{
  "num_hidden_layers": 16,
  "hidden_size": 192,
  "num_attention_heads": 6,
  "num_key_value_heads": 6,
  "head_dim": 32,
  "intermediate_size": 768,
  "vocab_size": 8192,
  "hidden_act": "tanh_gelu",
  "norm": "rmsnorm",
  "norm_place": "out",
  "norm_eps": 1e-05,
  "positions": "rope",
  "rope_theta": 3070.0,
  "rope_fraction": 0.25,
  "qk_norm": true,
  "attn_scale": 0.177,
  "bias": "none",
  "tie_word_embeddings": false,
  "parallel_block": false,
  "extras": ["some layers without attention", "local attention windows", "gated attention", "value embeddings", "an embedding shortcut", "skips across layers", "capped logits"],
  "init": "orth",
  "init_std_qkv": 0.0278,
  "init_std_o": 0.00491,
  "init_std_up": 0.0278,
  "init_std_down": 0.00491,
  "optimizer": "muon",
  "learning_rate": 0.00987,
  "lr_mult_down": 0.7,
  "beta1": 0.93,
  "lr_head": 0.0113,
  "max_grad_norm": 1.0,
  "warmup_steps": 0,
  "schedule": "wsd",
  "decay_fraction": 1.0,
  "decay_shape": "sqrt",
  "final_lr_fraction": 0.0,
  "batch_tokens": [65536, 131072, 262144, 524288],
  "max_seq_len": 256,
  "doc_mask": true,
  "train_tokens": 631300000,
  "max_steps": 2992,
  "dataset": "wikipedia_en"
}
Each number is 200 + 20 x the weight over its row's rms, rounded and kept within 0 to 999. Layers, rows and columns count from 0. The size before them is the row's rms in percent of the matrix's.

# q: layer 7 attention query, 192x192, rms 0.0436, rows 0-31, columns 0-63
# k: layer 7 attention key, 192x192, rms 0.0438, rows 0-31, columns 0-63
# v: layer 7 attention value, 192x192, rms 0.0423, rows 0-20, columns 0-63
# o: layer 7 attention output (transposed), 192x192, rms 0.0804, rows 0-19, columns 0-63
q0,084,201,195,233,221,189,231,191,198,223,178,234,203,190,196,196,205,232,193,212,218,194,184,186,189,219,178,205,194,210,210,181,176,188,200,201,188,217,226,215,199,177,182,176,188,207,197,194,191,210,234,207,221,213,203,197,208,201,219,210,188,174,213,202,203
k0,075,215,175,190,182,193,147,172,195,215,224,190,185,201,198,157,194,179,214,156,173,254,200,173,207,201,202,192,176,171,220,242,241,242,175,215,203,189,194,176,201,212,236,222,222,198,219,192,229,185,198,190,204,204,212,209,176,221,218,197,202,221,166,184,219
q1,091,203,208,192,176,219,182,181,207,213,146,228,187,224,191,196,222,198,166,233,161,186,181,216,222,226,166,201,189,215,189,207,219,177,189,215,226,196,183,169,190,189,193,203,221,174,205,198,211,197,226,210,206,211,197,185,190,225,173,184,192,196,229,217,156
k1,092,219,215,200,210,224,219,212,212,137,219,217,221,233,187,231,185,220,201,213,218,139,195,242,199,216,212,212,197,196,168,217,163,200,206,214,206,217,174,203,175,222,183,222,165,230,205,200,172,213,197,187,213,203,183,196,189,187,208,178,184,183,242,189,187
q2,098,194,211,194,206,174,200,195,199,147,192,216,189,233,201,218,213,184,168,222,208,216,222,234,193,218,159,177,193,222,190,202,244,176,208,214,244,209,213,187,221,227,205,196,201,168,188,158,205,229,189,167,248,217,187,208,184,217,192,192,178,218,224,223,181
k2,110,168,184,172,214,229,175,207,197,224,225,193,204,207,194,242,229,173,163,218,203,237,234,182,156,213,160,188,229,208,187,190,190,220,218,241,182,220,195,194,236,181,189,180,234,196,216,215,243,169,188,192,218,186,164,208,221,204,192,197,193,195,232,213,195
q3,093,206,216,201,207,209,181,224,184,158,201,198,236,234,197,201,193,189,212,218,207,229,212,226,217,204,221,179,164,199,215,215,210,173,229,212,230,162,225,191,222,216,218,174,176,193,221,166,177,204,171,182,228,207,213,218,216,185,160,200,204,229,210,199,169
k3,102,201,205,199,179,175,164,232,195,200,176,212,178,196,175,198,247,231,193,220,193,224,198,232,205,207,206,201,203,191,209,165,197,223,224,220,193,214,234,195,269,166,247,189,171,180,194,213,224,189,145,186,218,186,195,177,206,203,210,207,196,186,241,187,215
q4,099,190,184,188,213,190,216,208,203,213,189,185,197,203,172,198,174,192,180,231,232,207,207,204,174,220,237,210,178,222,212,183,189,167,197,230,227,203,216,203,198,206,172,237,189,207,174,176,147,192,200,178,208,166,230,209,201,176,190,185,228,243,204,170,203
k4,142,210,194,190,208,211,244,179,198,194,243,196,231,202,223,198,169,185,222,205,230,178,193,188,205,177,224,210,172,214,204,203,219,193,154,191,229,196,174,216,124,220,200,213,223,203,222,181,174,220,228,184,186,218,199,205,210,205,196,192,229,258,154,222,184
q5,110,213,204,202,185,224,207,182,218,220,209,197,195,174,213,185,187,215,212,206,174,170,143,212,196,206,222,189,199,190,198,202,196,220,187,178,223,166,181,170,201,243,210,199,208,206,222,235,163,203,189,241,187,159,157,205,190,205,191,183,199,184,166,203,199
k5,088,212,203,235,183,164,199,212,197,227,175,216,184,233,173,185,214,225,222,216,185,160,175,258,216,193,191,224,193,197,173,186,176,223,173,185,217,200,238,199,204,212,198,228,156,200,181,208,194,208,173,196,217,235,196,148,187,214,221,188,188,168,148,181,225
q6,108,196,203,188,193,206,170,225,209,167,219,182,238,198,194,203,199,180,209,183,146,227,205,190,225,195,209,209,201,204,241,213,177,187,182,218,229,219,166,206,194,210,184,202,181,243,226,186,227,211,180,173,226,199,241,190,198,197,214,187,167,150,205,160,197
k6,113,198,192,164,190,199,180,239,223,207,192,159,223,185,209,193,195,230,203,220,208,206,202,209,163,218,185,146,219,209,168,191,179,213,224,199,205,226,218,199,182,187,166,186,169,207,183,207,222,222,228,232,197,216,205,188,212,182,183,168,189,217,203,177,185
q7,109,244,172,229,158,210,198,201,206,180,212,198,179,224,193,199,204,196,226,194,195,199,201,222,234,161,250,221,186,185,196,192,199,196,189,196,203,216,207,183,202,232,171,209,200,195,254,193,174,220,204,196,192,188,184,186,232,226,206,187,167,233,199,171,207
k7,099,198,178,221,200,206,187,196,210,197,208,213,187,208,162,214,188,222,194,214,175,195,171,204,231,169,232,196,199,204,211,187,201,163,200,211,231,174,184,160,196,205,213,217,246,224,219,145,198,202,175,205,188,193,204,189,193,194,204,199,174,233,210,204,191
q8,105,195,194,222,230,171,197,217,179,199,201,196,198,166,218,199,171,198,234,198,196,214,178,160,221,218,206,196,222,214,194,188,190,195,174,201,236,236,218,197,227,234,190,226,167,188,205,167,206,184,201,168,193,209,211,203,199,223,190,206,187,195,152,183,220
k8,095,211,146,195,197,210,197,204,217,210,206,182,210,241,195,186,195,220,188,188,234,215,171,190,212,228,242,177,213,178,196,165,237,185,187,216,189,224,185,145,195,230,199,179,200,232,205,171,204,205,235,209,189,191,194,156,162,176,211,168,174,185,222,249,193
q9,108,249,226,172,189,209,197,191,208,211,160,188,211,188,195,185,183,214,210,173,217,200,218,203,195,170,183,210,192,235,206,204,183,234,155,226,201,224,194,218,226,175,187,219,144,219,198,191,250,176,193,213,176,216,179,169,174,215,219,215,189,190,186,168,193
k9,104,221,215,207,190,186,220,224,201,154,179,236,199,199,207,217,223,207,189,191,214,210,202,225,207,188,161,194,209,221,188,200,187,212,196,183,179,212,221,190,231,190,192,214,184,204,221,218,177,190,229,209,193,215,204,207,194,200,246,235,199,208,222,191,214
q10,104,214,192,165,197,209,197,213,194,235,186,224,183,169,196,195,198,204,230,200,227,177,180,212,201,214,203,169,213,177,209,157,184,212,171,200,194,261,207,221,174,220,192,204,188,188,199,221,219,180,187,216,192,249,228,159,194,231,246,194,218,207,199,207,183
k10,105,216,192,205,181,185,231,171,199,204,205,205,181,232,207,201,196,211,192,181,172,190,198,236,195,200,203,175,204,215,222,194,200,193,179,195,183,176,209,187,223,172,200,205,227,208,179,199,197,200,166,258,201,217,156,216,206,231,148,207,207,159,214,184,198
q11,105,245,178,214,193,164,197,206,188,221,198,174,218,182,163,223,226,212,201,142,193,204,209,173,218,200,231,201,181,228,191,182,215,183,195,201,179,220,216,167,188,208,181,189,203,224,199,212,168,185,227,209,192,210,170,205,211,196,210,209,207,204,201,243,195
k11,111,180,187,187,196,196,222,219,188,213,211,190,211,236,183,229,170,226,222,199,195,189,195,225,195,205,169,218,206,205,181,208,252,196,150,165,237,174,198,217,174,199,213,183,193,211,247,182,151,205,206,189,201,200,208,190,218,204,194,160,206,210,215,207,186
q12,102,206,223,183,228,166,172,187,222,220,209,215,224,212,241,170,201,211,210,242,175,204,221,178,210,179,230,199,178,235,186,207,211,209,182,174,228,185,208,176,205,204,233,186,164,215,178,207,213,211,224,207,175,195,203,183,169,193,231,179,202,191,209,226,213
k12,101,212,204,238,198,191,181,195,196,166,185,183,193,202,183,167,214,218,223,217,208,186,222,204,225,187,211,223,163,181,188,194,238,188,200,164,184,211,203,179,187,218,167,203,210,203,222,171,174,188,216,196,216,209,194,181,239,199,182,179,200,176,182,202,207
q13,105,190,199,209,174,187,205,188,167,188,226,202,198,199,269,203,209,176,211,187,214,207,183,174,181,169,198,174,204,228,212,211,198,216,232,211,207,194,190,189,234,225,214,224,226,210,218,202,194,197,268,194,227,204,218,204,148,230,208,192,197,207,187,173,212
k13,092,214,222,191,183,179,211,172,197,221,194,240,177,186,213,205,232,206,181,197,187,181,204,189,229,204,240,224,205,175,195,195,165,215,196,170,177,186,226,203,222,203,210,192,198,196,241,228,227,221,186,179,189,195,192,219,210,235,200,186,176,214,177,194,216
q14,095,181,213,207,226,213,169,202,180,173,195,209,210,186,219,184,168,204,185,170,204,210,177,222,196,248,221,217,173,218,188,200,163,237,200,235,182,240,195,207,203,216,225,189,195,202,197,196,204,177,213,232,223,203,221,183,209,189,196,218,198,157,208,195,200
k14,096,185,173,195,152,186,185,201,174,197,199,182,220,179,205,212,223,181,196,151,184,219,252,196,225,180,265,234,191,231,217,211,194,171,232,221,202,222,213,230,203,204,165,208,193,216,206,171,205,200,206,190,182,190,214,206,194,225,241,169,188,199,212,174,220
q15,104,174,191,175,244,219,196,179,197,175,180,191,219,230,207,210,229,198,151,181,205,197,224,201,220,194,215,212,162,196,183,209,194,207,198,222,188,210,175,184,191,208,193,211,202,182,201,203,216,207,198,226,193,209,215,243,201,244,219,202,211,198,188,175,214
k15,092,208,209,181,208,210,173,195,224,212,196,182,195,194,199,208,191,192,207,186,223,160,212,176,203,214,230,196,170,199,188,187,202,188,162,169,166,251,187,222,221,202,193,208,190,176,175,186,220,189,199,195,184,186,209,215,209,247,208,214,206,239,175,200,190
q16,105,223,218,203,165,208,185,179,213,203,200,216,186,231,190,177,192,172,202,240,178,232,199,198,193,200,227,207,174,180,249,182,198,221,193,209,187,169,165,194,212,220,195,184,193,188,216,187,243,207,200,203,221,225,242,234,209,184,182,169,191,218,163,181,174
k16,104,175,202,211,225,205,208,186,198,177,198,159,185,210,222,146,178,187,222,234,200,200,246,146,175,184,202,212,189,192,173,206,226,195,212,199,219,233,203,233,192,193,235,211,224,193,212,176,184,179,214,197,160,227,174,193,198,165,178,226,194,229,158,200,217
q17,100,207,191,222,208,185,218,244,176,202,209,229,204,197,220,179,181,208,242,176,247,182,200,225,200,200,230,186,199,185,221,225,200,165,180,163,197,167,194,200,233,230,214,223,202,197,215,222,203,215,190,194,170,197,186,163,210,200,213,209,178,217,178,224,215
k17,107,222,203,206,195,172,203,218,199,225,195,207,219,199,175,200,171,200,192,174,215,239,214,225,215,181,240,216,202,221,191,214,214,203,205,189,220,210,201,200,209,155,197,170,182,237,219,180,185,185,208,228,205,232,214,214,181,192,235,175,236,209,175,152,195
q18,107,200,183,201,167,213,182,222,217,201,205,181,200,189,203,179,186,210,224,237,186,183,166,200,184,228,182,165,183,204,230,181,205,221,207,204,184,227,188,186,172,212,161,195,178,194,182,205,219,160,185,186,229,200,194,212,158,197,178,206,211,200,160,206,185
k18,107,217,230,212,201,182,190,222,178,195,207,218,195,215,222,224,192,184,191,207,177,198,242,188,169,185,204,205,186,203,183,180,185,212,230,168,176,194,167,223,218,183,173,220,211,214,159,259,206,196,198,214,174,184,197,199,198,210,201,204,198,196,201,184,203
q19,107,212,195,210,223,205,194,158,183,181,221,161,195,230,173,220,205,213,186,222,198,212,222,182,198,216,213,167,167,185,206,192,177,180,226,219,221,189,223,199,199,195,232,185,192,192,198,230,198,213,205,185,226,202,195,205,197,199,177,195,189,217,182,211,195
k19,102,186,205,182,196,180,191,162,187,206,183,210,163,189,197,172,226,199,215,214,218,222,195,199,209,158,232,195,174,212,187,225,255,182,246,172,190,188,231,188,215,207,196,241,222,218,206,224,199,192,223,220,160,199,216,206,190,203,217,245,187,230,167,186,207
q20,123,198,215,177,197,212,169,225,197,213,198,183,193,201,204,234,223,194,190,180,220,183,190,197,243,198,181,181,212,208,205,208,172,206,225,193,173,229,210,198,174,164,198,194,200,176,201,220,184,165,229,178,229,216,194,238,206,207,248,226,226,195,218,223,175
k20,092,200,184,185,222,191,191,227,169,180,192,233,218,226,210,194,200,230,212,201,165,207,195,208,194,195,222,158,173,232,174,201,176,200,183,232,203,207,239,186,215,206,207,184,229,190,186,216,206,197,183,206,211,197,171,202,199,187,202,194,189,209,226,220,189
q21,109,204,186,227,213,181,227,194,178,174,220,215,202,240,226,215,206,190,219,159,196,172,186,237,233,202,189,171,178,182,220,193,187,203,195,196,163,215,196,224,201,206,214,211,187,211,202,183,205,210,235,224,170,216,199,193,211,195,185,225,172,192,227,200,208
k21,099,185,218,173,225,228,207,218,205,170,197,199,219,217,173,219,189,231,193,185,179,211,225,228,205,186,158,228,205,188,200,185,196,209,226,222,207,176,190,211,145,228,203,189,181,207,186,211,195,181,234,180,176,182,210,190,191,199,206,217,212,236,231,210,212
q22,104,194,170,216,206,196,187,209,174,194,206,162,189,175,219,223,188,214,179,176,175,209,230,156,217,189,212,200,223,180,199,162,211,200,210,201,209,176,192,198,204,232,242,177,223,197,213,155,183,186,209,188,208,171,234,201,214,237,168,167,209,188,228,187,203
k22,097,216,182,218,224,201,195,220,162,177,181,210,218,194,183,211,179,199,196,163,202,184,212,197,177,208,203,210,185,204,179,212,176,197,200,170,223,209,211,197,205,223,210,206,210,238,211,193,217,197,197,155,200,168,189,174,218,231,193,154,223,204,224,206,227
q23,106,179,202,223,222,180,195,216,182,213,206,202,220,187,213,209,192,189,199,200,208,175,175,226,204,214,222,211,183,209,213,187,214,223,203,217,231,211,269,189,192,216,201,169,236,195,187,198,225,219,187,218,188,185,178,214,179,184,160,178,240,225,238,206,198
k23,096,214,227,197,205,195,200,207,267,236,196,214,189,172,213,184,190,262,178,176,221,199,203,208,217,207,186,162,204,218,187,153,203,182,233,211,199,231,190,222,244,188,214,198,204,207,170,195,212,190,152,222,201,174,200,180,222,192,169,200,203,196,193,204,217
q24,104,189,218,154,177,207,154,202,182,202,180,188,242,198,208,204,205,182,203,202,255,234,232,211,198,188,226,191,190,221,201,223,237,176,202,204,203,212,176,213,222,223,181,230,188,215,223,200,167,229,171,172,183,208,187,180,203,204,179,203,183,208,189,209,208
k24,098,191,185,200,203,178,203,187,205,177,197,214,192,223,213,214,216,184,199,183,223,179,190,172,194,182,226,196,150,217,220,185,244,237,169,200,175,185,234,196,202,205,229,201,204,189,222,209,181,186,233,199,180,208,215,202,208,203,162,192,183,217,189,221,177
q25,110,186,198,221,177,168,237,202,175,221,186,204,190,207,205,202,222,204,199,193,198,195,204,224,178,188,184,227,210,187,179,189,175,232,207,171,177,192,214,197,179,200,201,232,218,222,186,192,226,209,238,221,224,220,210,173,215,206,215,210,193,174,233,188,219
k25,109,208,187,222,235,176,245,223,193,166,224,228,203,208,195,208,215,207,185,197,174,170,184,261,164,173,215,205,193,193,231,198,212,199,193,178,213,253,203,217,153,185,231,193,194,198,231,201,163,178,182,178,181,223,212,204,225,175,167,188,222,235,205,174,224
q26,109,187,241,151,189,203,197,200,226,229,220,179,195,215,203,205,178,186,196,192,220,175,188,211,168,221,187,183,244,208,222,213,216,229,184,194,193,188,199,147,199,206,196,210,190,168,178,171,236,199,195,189,194,206,184,191,167,217,202,212,200,181,172,217,173
k26,097,217,203,191,199,230,217,221,206,219,202,184,179,201,201,222,221,187,224,216,192,189,190,202,206,198,184,190,178,177,207,209,191,186,195,203,209,175,197,205,157,213,167,211,223,202,236,157,233,161,213,177,228,215,215,205,183,219,180,205,240,200,156,225,190
q27,103,185,207,216,191,233,190,237,186,184,242,195,194,163,225,180,208,188,217,216,211,217,210,225,196,161,204,192,222,202,205,199,219,203,171,213,198,184,216,210,206,201,180,203,217,196,216,201,181,221,226,192,198,195,214,168,240,210,181,206,158,215,196,173,189
k27,098,237,188,195,210,223,226,193,180,224,195,186,166,206,173,206,182,170,169,215,208,175,180,212,206,182,187,199,189,208,190,195,190,191,223,181,186,167,244,207,225,168,178,196,185,221,246,216,161,210,164,218,171,202,174,187,212,168,213,177,190,201,184,192,220
q28,098,208,179,194,177,172,201,238,223,222,193,213,214,188,218,226,227,182,179,190,174,181,181,192,194,196,209,201,204,197,205,197,207,173,214,159,205,206,186,183,172,169,212,211,185,173,199,200,174,204,190,164,227,196,194,191,163,184,204,191,201,201,196,209,173
k28,094,191,200,228,207,169,218,202,238,190,200,206,210,179,165,185,222,237,191,256,184,183,179,206,206,243,203,185,206,205,197,201,211,212,209,228,188,193,223,219,244,195,202,190,189,196,187,197,214,203,187,184,209,183,204,206,204,184,167,202,190,200,182,202,206
q29,102,177,159,174,221,161,210,234,213,186,155,159,212,190,201,194,187,214,201,187,212,234,150,215,185,220,190,221,189,195,196,232,227,184,200,189,181,231,230,212,216,190,207,207,184,237,196,197,197,195,190,199,196,192,181,182,229,194,235,166,189,191,208,176,223
k29,094,216,224,215,165,197,166,220,219,161,191,158,152,152,201,245,188,193,174,185,180,167,197,200,204,208,217,184,231,183,213,179,190,215,258,227,206,187,203,175,221,226,203,175,223,201,215,209,215,192,206,210,216,170,162,223,196,181,192,210,197,192,175,186,183
q30,089,192,208,214,213,180,176,174,233,184,207,202,217,222,185,156,259,210,228,196,210,188,228,182,233,178,228,204,163,240,200,201,213,191,205,224,148,190,190,212,219,222,233,220,219,174,233,228,184,220,232,204,183,209,190,204,200,233,171,194,182,209,186,209,179
k30,090,189,183,196,161,212,211,187,186,218,207,196,171,213,217,239,240,219,185,172,165,183,192,226,184,194,225,179,184,183,212,189,201,232,208,221,182,170,197,173,218,226,181,208,211,202,202,183,186,194,234,229,199,209,193,192,193,188,196,240,194,171,204,218,188
q31,106,186,194,190,224,173,208,161,199,204,196,174,169,225,229,216,238,183,221,199,187,167,197,238,180,194,217,196,174,227,201,215,213,230,202,208,182,193,191,188,207,228,203,201,227,198,247,203,205,232,220,252,172,233,182,234,188,188,235,203,206,172,188,193,176
k31,100,190,210,215,218,192,216,215,169,203,199,211,211,181,207,205,211,193,203,220,163,150,171,224,233,183,182,196,187,217,212,193,182,225,224,212,187,201,196,178,200,174,240,211,182,245,195,190,185,239,202,209,218,212,209,211,204,222,210,185,207,214,233,198,187
v0,107,172,179,212,186,187,223,171,209,229,164,164,187,187,204,203,224,188,200,177,193,165,202,194,208,233,203,218,206,209,176,231,213,217,177,193,220,189,217,201,164,209,207,200,157,204,208,200,183,201,204,211,215,190,174,188,203,196,179,223,195,202,176,201,187
o0,110,210,204,193,228,226,186,196,201,199,198,175,202,193,175,193,248,177,203,216,190,198,227,227,186,198,216,177,196,201,216,235,194,214,147,208,200,235,186,208,218,191,226,152,167,202,222,171,189,180,190,199,167,214,211,175,212,216,202,223,225,192,217,178,192
v1,106,209,192,182,236,176,165,186,218,199,242,202,196,222,188,253,186,211,239,215,222,204,232,220,214,203,183,208,230,204,217,202,206,182,159,183,220,195,206,210,237,173,199,200,185,234,208,183,188,191,210,195,206,189,204,161,218,213,217,199,175,182,207,193,160
o1,109,193,205,209,197,173,213,187,172,217,185,200,172,225,206,214,192,185,207,201,210,187,217,198,217,198,247,248,223,224,195,214,213,187,183,165,224,179,205,202,200,204,204,173,186,224,196,207,204,229,201,205,183,188,216,174,203,228,195,201,189,194,186,205,159
v2,100,203,174,201,183,202,204,193,179,211,166,183,190,201,212,220,198,166,215,198,192,165,204,181,209,224,228,215,213,191,191,221,184,212,200,213,200,183,217,222,209,191,231,244,240,229,232,195,250,216,220,222,161,205,219,220,210,184,257,199,221,210,203,215,181
o2,105,172,204,196,196,199,212,185,123,192,188,198,153,196,229,204,186,210,214,205,249,167,207,195,206,194,222,228,170,194,237,204,180,209,192,227,193,197,187,165,180,200,201,202,222,214,208,201,203,203,164,201,174,208,198,234,217,237,237,196,179,211,216,184,199
v3,101,202,211,186,214,203,246,217,211,199,164,212,223,163,250,201,187,180,210,238,223,179,231,200,193,252,195,179,221,187,179,184,174,197,191,173,189,220,184,206,197,219,217,205,198,222,183,218,192,187,196,176,189,199,237,167,198,197,181,224,210,175,190,203,195
o3,104,180,218,187,193,249,205,185,230,191,222,180,171,192,193,187,201,168,220,192,215,217,176,223,215,210,173,250,244,155,173,211,190,222,198,163,194,212,197,171,190,220,190,194,195,191,208,197,212,179,189,200,203,220,208,185,186,189,217,193,160,147,193,184,217
v4,104,214,213,222,191,192,229,200,193,170,200,206,149,214,226,180,201,211,237,220,180,211,184,186,173,168,197,194,213,199,155,161,164,193,178,199,208,239,196,210,180,173,157,213,195,154,244,195,203,182,230,191,214,195,247,169,231,209,166,208,173,234,220,168,216
o4,106,243,180,198,212,202,215,176,172,217,187,223,191,214,206,202,183,205,213,193,215,205,182,190,171,211,213,196,204,198,192,204,218,176,233,193,217,216,220,201,194,201,173,228,204,210,178,247,220,186,206,207,176,222,201,176,218,192,208,186,217,226,174,193,215
v5,115,188,236,206,230,235,196,212,214,208,203,207,233,191,211,232,182,178,179,172,221,227,187,204,201,187,222,220,208,199,195,239,199,204,198,212,226,190,217,217,165,181,227,199,221,225,202,179,171,205,192,168,196,206,211,169,180,179,206,182,212,239,231,224,200
o5,114,211,188,224,193,231,202,188,218,192,186,201,201,178,212,237,216,207,191,198,192,201,192,254,242,226,217,222,195,175,199,241,180,209,200,198,192,211,212,232,207,176,165,236,195,196,198,227,157,194,228,197,194,187,218,200,207,235,202,201,203,206,190,207,186
v6,106,229,186,208,199,221,191,226,195,152,188,199,211,190,208,193,194,178,199,226,171,186,210,249,201,187,208,194,221,191,198,196,204,204,203,204,206,212,232,181,186,215,199,218,196,215,214,244,200,207,195,204,208,145,180,194,207,185,185,202,159,209,188,205,230
o6,104,233,200,201,198,182,217,188,181,184,200,199,244,202,235,149,167,190,193,217,194,188,219,191,220,230,201,203,197,214,198,222,209,194,204,159,200,192,205,217,170,200,211,193,188,214,206,177,213,207,222,211,212,171,220,176,190,192,226,186,231,191,216,142,183
v7,100,187,216,242,209,200,187,213,159,198,209,191,195,206,196,200,204,165,188,214,227,156,211,197,218,214,202,214,215,181,212,175,215,227,189,201,228,195,203,224,212,168,181,173,188,232,232,190,225,177,192,194,187,208,196,226,215,206,213,173,226,190,188,210,190
o7,106,203,232,208,224,191,192,219,170,185,187,200,240,176,217,215,200,170,190,186,176,168,208,233,168,174,201,207,188,190,204,241,238,225,218,188,226,211,172,211,191,178,213,167,205,165,251,205,234,239,152,197,214,211,182,219,186,175,213,187,189,245,212,208,204
v8,107,191,211,190,179,206,239,209,212,224,197,206,209,179,193,235,151,200,152,205,182,214,206,189,211,194,166,210,264,176,195,188,188,213,192,193,176,181,201,197,240,193,203,202,198,199,220,193,189,185,171,198,210,169,174,183,214,216,216,196,198,184,159,162,206
o8,103,226,243,183,178,205,201,228,191,217,235,179,231,214,218,209,182,191,216,223,196,181,209,181,200,208,192,214,214,187,188,186,189,223,196,227,215,181,197,227,186,191,205,186,186,203,210,239,198,196,190,161,212,198,223,203,182,211,148,166,184,199,179,220,216
v9,114,214,217,224,188,203,182,191,200,210,185,184,203,196,248,209,194,161,176,205,179,198,184,186,189,224,200,180,200,208,173,192,188,181,167,175,212,192,189,245,203,160,200,253,194,216,155,172,214,160,218,195,217,210,185,196,208,194,191,179,196,201,160,211,173
o9,116,231,194,229,227,167,184,245,215,176,220,195,219,181,213,181,201,189,169,209,195,202,190,214,207,196,193,252,185,212,195,222,171,171,196,174,219,234,188,218,187,198,198,184,171,203,214,213,204,220,180,203,193,200,201,199,185,154,222,206,182,222,191,188,177
v10,114,205,204,219,262,235,215,241,203,162,218,194,197,180,185,177,202,219,192,195,224,205,197,193,217,186,192,181,195,203,163,221,183,202,185,228,229,203,198,209,206,209,199,206,173,180,216,238,175,194,182,210,187,205,200,206,199,189,192,241,210,229,188,215,187
o10,116,213,169,212,194,237,205,195,195,193,164,176,204,190,195,212,207,190,193,205,204,202,194,152,223,194,227,193,216,199,210,198,194,172,194,226,191,214,186,205,204,213,216,194,189,202,210,224,220,213,185,169,161,160,222,201,208,189,223,211,182,220,217,232,180
v11,107,213,167,208,187,152,202,209,206,187,160,217,210,209,198,204,222,199,173,175,207,188,169,209,214,256,226,203,195,211,243,200,206,188,209,234,211,216,216,213,209,194,251,215,211,188,221,254,215,166,196,211,186,210,190,199,228,227,174,198,203,198,181,209,185
o11,106,181,189,179,223,187,215,204,238,201,230,202,193,202,222,215,169,208,165,221,213,235,227,215,203,205,174,183,214,224,211,214,191,194,228,240,227,193,178,219,215,155,225,195,173,197,194,195,188,209,166,191,187,192,208,199,212,203,209,189,175,230,222,206,191
v12,101,236,212,203,200,190,204,184,209,200,221,195,246,203,193,207,192,204,198,206,206,173,202,159,230,223,225,207,181,226,245,209,185,248,195,223,191,199,224,216,173,211,200,201,203,233,212,223,217,221,240,190,203,201,175,180,208,159,198,201,214,178,202,169,200
o12,105,181,199,233,183,163,208,175,202,168,207,183,241,181,191,210,198,183,233,220,218,212,206,204,205,203,171,206,223,192,208,230,189,199,188,213,213,204,176,208,176,224,155,220,230,194,185,195,206,171,186,212,165,198,190,190,196,195,185,241,193,250,189,176,205
v13,105,199,197,179,201,207,225,240,163,186,194,212,179,191,200,202,172,197,207,202,219,198,218,189,215,176,190,205,231,186,210,207,250,214,192,220,241,191,171,180,209,199,194,198,213,170,192,248,177,175,196,189,182,193,177,205,205,179,189,187,244,221,233,220,226
o13,104,233,229,230,178,241,222,215,189,214,225,206,208,215,212,213,198,179,207,230,226,203,227,200,190,174,192,211,209,168,229,179,183,201,205,182,197,198,188,212,222,231,225,161,216,206,200,188,206,195,180,200,206,208,209,230,210,169,178,215,206,206,161,212,170
v14,102,193,191,193,179,188,230,201,197,196,201,161,211,235,191,200,228,201,187,174,214,255,238,212,217,210,167,180,196,183,240,183,203,182,174,211,206,217,185,203,165,200,234,218,199,225,221,228,198,197,197,212,220,204,191,214,192,192,213,213,210,192,230,203,161
o14,106,210,220,190,199,199,209,220,210,178,215,234,221,221,190,216,199,179,200,203,199,178,207,200,200,199,203,220,183,206,233,209,206,172,227,218,178,187,219,248,173,197,197,193,176,183,172,206,180,175,230,199,218,198,179,215,167,156,201,212,195,210,178,209,178
v15,103,236,206,202,220,230,171,192,213,206,222,245,177,192,206,197,217,225,174,204,207,186,203,179,218,201,194,188,180,187,172,187,200,249,173,211,213,207,180,228,199,150,218,204,157,232,214,230,232,212,188,154,198,176,228,200,226,215,173,173,172,180,199,209,208
o15,108,204,199,143,169,209,197,210,203,228,159,188,203,214,191,246,209,185,202,242,203,211,218,203,185,205,227,222,165,169,203,190,187,211,210,219,185,205,224,190,213,185,172,222,182,201,169,197,177,216,209,190,199,219,207,207,203,161,172,147,171,174,212,211,190
v16,117,196,224,210,198,190,169,214,244,156,220,168,222,223,205,207,188,186,226,177,219,171,199,238,211,167,216,211,170,185,188,252,189,189,178,204,206,204,175,195,190,198,234,179,227,201,221,199,208,210,199,185,178,216,223,200,216,221,201,205,185,252,184,231,188
o16,114,227,207,205,232,209,212,214,195,183,212,185,194,193,225,228,173,231,198,170,195,207,204,222,210,177,203,186,201,207,212,206,210,174,221,198,188,211,204,194,210,209,190,193,215,215,165,174,205,195,211,194,172,222,240,194,226,220,222,223,215,204,195,220,150
v17,105,193,191,209,208,196,219,213,173,195,165,162,213,221,207,210,198,205,204,173,214,219,187,186,228,193,189,212,216,225,175,198,209,186,206,189,195,169,184,221,233,161,193,177,200,218,203,227,204,218,164,200,191,180,214,187,188,215,173,177,221,181,196,165,231
o17,107,203,189,190,205,226,174,204,186,196,209,194,196,214,196,226,194,191,201,203,203,218,206,156,188,199,193,202,200,223,240,212,178,209,181,221,183,199,201,211,210,161,202,166,170,191,252,199,211,202,232,170,192,200,206,223,207,160,197,212,231,211,221,198,185
v18,111,152,194,208,173,159,186,192,213,167,210,175,191,180,211,189,208,206,199,196,240,195,213,150,186,221,175,189,218,229,204,200,147,193,186,213,227,214,181,178,215,206,201,179,215,193,235,174,201,191,214,191,200,173,206,185,227,188,187,186,209,184,223,209,184
o18,114,217,209,193,207,163,161,172,208,199,186,166,165,209,195,187,194,201,220,193,195,203,200,224,190,200,209,196,214,175,199,199,207,192,185,231,195,214,176,202,196,197,189,203,216,197,214,179,162,211,199,199,197,181,206,168,213,185,179,197,205,208,201,177,189
v19,110,185,243,167,226,232,190,187,206,175,236,204,209,216,174,207,165,208,201,227,201,179,217,219,188,175,165,214,222,207,215,197,221,190,197,202,211,249,190,235,184,220,193,201,178,178,213,189,191,172,218,183,128,198,221,214,235,176,183,208,193,189,203,208,192
o19,114,212,223,229,219,196,226,217,181,198,182,183,202,226,221,182,191,229,213,172,207,174,206,201,212,191,225,210,187,191,141,190,219,215,228,192,205,205,204,208,212,204,205,202,225,209,229,195,162,184,151,217,206,215,191,178,227,202,161,208,203,190,200,179,198
v20,107,198,200,186,196,214,179,218,186,216,205,172,195,190,197,200,211,184,192,236,208,199,200,194,232,223,161,196,208,203,205,217,191,185,209,202,184,209,200,168,189,205,176,211,187,192,196,180,181,198,172,209,208,194,209,208,213,220,240,195,180,197,213,201,187